Each number is 200 + 40 x the weight over its row's rms, rounded and kept within 0 to 999. Layers, rows and columns count from 0. The size before them is the row's rms in percent of the matrix's.

# down: layer 5 MLP down (transposed), 512x128, rms 0.0626, rows 4-7, columns 0-127
# gate: layer 5 MLP gate, 512x128, rms 0.0746, rows 5-8, columns 0-127
# up: layer 5 MLP up, 512x128, rms 0.065, rows 5-7, columns 0-127
down4,087,199,182,426,203,160,200,193,196,172,187,197,235,218,181,205,195,226,190,168,171,214,168,244,144,227,211,194,186,221,220,209,230,167,191,150,237,156,180,218,157,201,193,166,179,214,198,313,190,181,163,141,166,218,178,234,228,203,192,220,210,246,207,223,222,203,127,200,267,203,199,178,126,231,152,236,191,202,235,224,210,226,183,238,197,190,187,269,224,180,141,224,205,252,163,208,230,307,139,181,190,252,159,173,190,211,163,207,182,159,225,235,51,205,237,204,243,202,223,222,160,216,184,170,163,237,183,220,231
gate5,120,194,127,175,211,214,156,185,170,198,232,275,227,179,134,271,247,262,210,206,179,172,179,178,258,237,230,209,282,233,182,219,200,189,84,199,173,204,184,232,150,199,201,221,152,135,211,228,243,166,212,157,193,184,183,260,238,180,194,162,248,161,188,249,267,204,186,190,223,216,211,249,241,223,168,192,196,161,208,120,148,202,146,133,243,283,211,127,222,218,102,184,206,189,219,207,262,228,107,248,145,228,251,166,253,229,232,188,196,191,168,168,205,142,150,273,218,212,148,253,225,197,218,256,170,211,246,160,205
up5,115,195,143,195,156,253,113,189,258,225,163,224,271,231,236,233,268,208,184,175,154,214,159,209,153,216,263,200,232,172,193,214,203,193,164,231,160,176,228,179,78,216,233,232,187,179,156,220,217,236,114,169,205,247,249,178,219,201,204,229,181,220,205,179,205,169,223,203,249,233,148,314,228,257,178,154,234,184,183,180,178,180,204,167,150,196,204,185,174,129,172,182,274,260,160,205,130,239,168,243,203,250,164,219,190,176,176,261,109,204,173,172,183,90,236,256,205,189,229,247,219,197,224,229,195,237,228,228,106
down5,108,159,195,175,198,180,218,216,196,217,178,182,199,228,198,253,233,94,230,138,201,227,147,237,163,249,155,235,153,152,193,203,187,206,220,306,174,111,174,243,176,199,263,168,207,191,174,136,239,165,123,189,190,163,122,168,195,186,227,195,147,222,219,134,185,206,269,234,137,213,137,179,193,193,169,166,238,252,271,314,195,215,297,185,166,238,177,150,233,185,210,172,198,140,167,124,236,252,222,202,140,203,176,147,234,116,253,162,254,195,208,167,190,156,198,188,186,178,238,195,234,231,221,174,214,196,200,195,190
gate6,101,210,208,198,213,192,210,176,115,145,278,244,225,269,159,226,183,256,195,228,222,241,102,168,238,217,192,228,151,186,159,140,167,208,195,211,177,169,246,260,235,205,213,243,207,224,263,239,171,193,275,197,175,169,225,189,181,188,123,213,233,254,149,201,273,248,170,158,182,198,248,245,229,173,201,177,257,234,222,140,235,160,192,75,191,246,170,199,231,241,205,183,133,171,221,209,112,198,217,180,235,195,189,153,181,179,151,188,204,171,183,189,179,148,219,205,221,319,154,218,246,141,221,183,131,135,176,201,239
up6,100,176,161,210,165,194,198,166,160,208,266,212,136,226,173,202,164,202,241,141,205,243,174,139,193,183,224,211,196,195,173,264,255,233,206,183,166,139,300,233,162,169,254,197,197,256,176,217,223,284,196,284,188,229,173,180,192,162,137,159,185,232,187,125,220,182,194,187,177,253,217,189,212,254,199,159,175,165,290,239,163,101,270,167,217,217,171,236,201,297,139,237,192,220,201,137,162,208,170,193,202,237,184,157,182,213,161,184,209,200,254,184,259,193,173,278,194,136,92,230,237,225,201,253,137,194,159,221,180
down6,101,156,248,142,178,181,193,143,299,245,162,253,241,187,179,165,214,230,230,173,141,198,176,175,205,189,169,200,193,256,190,167,219,231,263,186,121,209,186,226,277,283,204,165,208,258,182,250,208,215,212,199,162,176,187,175,229,192,161,212,159,235,155,161,252,187,213,212,157,157,269,177,214,222,199,170,207,153,197,201,200,202,243,211,155,261,134,239,197,129,140,187,224,182,186,259,90,234,304,159,249,159,254,227,174,262,176,261,126,171,165,188,180,202,164,230,193,219,165,150,211,156,119,210,204,140,228,242,171
gate7,084,128,152,155,174,171,194,174,239,225,180,178,107,242,192,196,200,272,222,170,199,258,219,206,215,181,218,203,181,217,234,218,199,150,163,191,180,125,204,68,190,217,205,187,232,222,204,245,187,129,157,194,260,251,213,191,261,173,230,204,188,229,224,110,203,121,186,153,188,218,198,164,180,181,272,256,193,258,224,255,239,249,261,181,290,123,211,190,188,170,211,212,207,211,231,198,199,156,59,207,256,170,232,193,202,177,194,207,244,268,209,178,166,196,250,172,183,183,166,222,128,226,245,230,221,204,198,191,135
up7,085,136,195,231,184,264,185,122,217,240,203,198,147,157,220,266,208,225,163,160,237,223,278,178,196,218,198,230,135,208,209,166,224,233,239,188,321,170,253,173,182,205,206,256,226,220,219,180,184,146,215,209,167,178,283,174,167,246,206,239,231,231,203,134,189,167,222,173,144,212,217,190,212,193,322,188,256,228,233,206,200,209,265,278,245,169,249,192,170,140,178,195,207,158,262,226,174,144,126,190,199,203,252,258,190,188,201,186,250,251,209,149,201,230,197,137,218,225,231,162,157,227,201,104,191,201,149,252,132
down7,090,230,257,250,176,314,222,242,177,233,237,240,254,177,204,248,212,221,222,182,163,142,147,230,179,185,215,212,244,196,187,189,155,235,239,170,258,250,229,184,215,275,171,176,253,249,163,235,103,282,199,206,185,149,265,187,170,257,188,246,175,188,128,152,183,280,163,163,224,198,215,146,235,190,108,198,234,206,167,165,272,171,228,195,143,255,176,173,164,268,213,125,259,196,227,193,252,183,190,180,167,203,178,253,212,228,231,143,190,208,253,175,234,198,192,177,248,166,242,162,249,189,150,230,211,187,137,231,204
gate8,108,158,230,183,171,192,207,198,225,181,230,313,200,226,147,229,223,202,191,219,187,143,283,279,195,190,284,243,154,192,158,179,191,127,194,213,214,139,204,137,157,166,160,206,254,154,177,217,274,177,226,232,297,113,154,195,228,256,210,191,230,194,198,196,207,204,188,181,203,244,220,291,271,255,174,202,195,193,242,134,172,187,180,161,231,274,259,151,149,225,166,136,202,242,196,187,227,177,174,193,171,128,217,217,186,229,147,217,200,207,234,173,229,128,169,266,200,221,234,247,242,229,237,185,206,171,229,280,233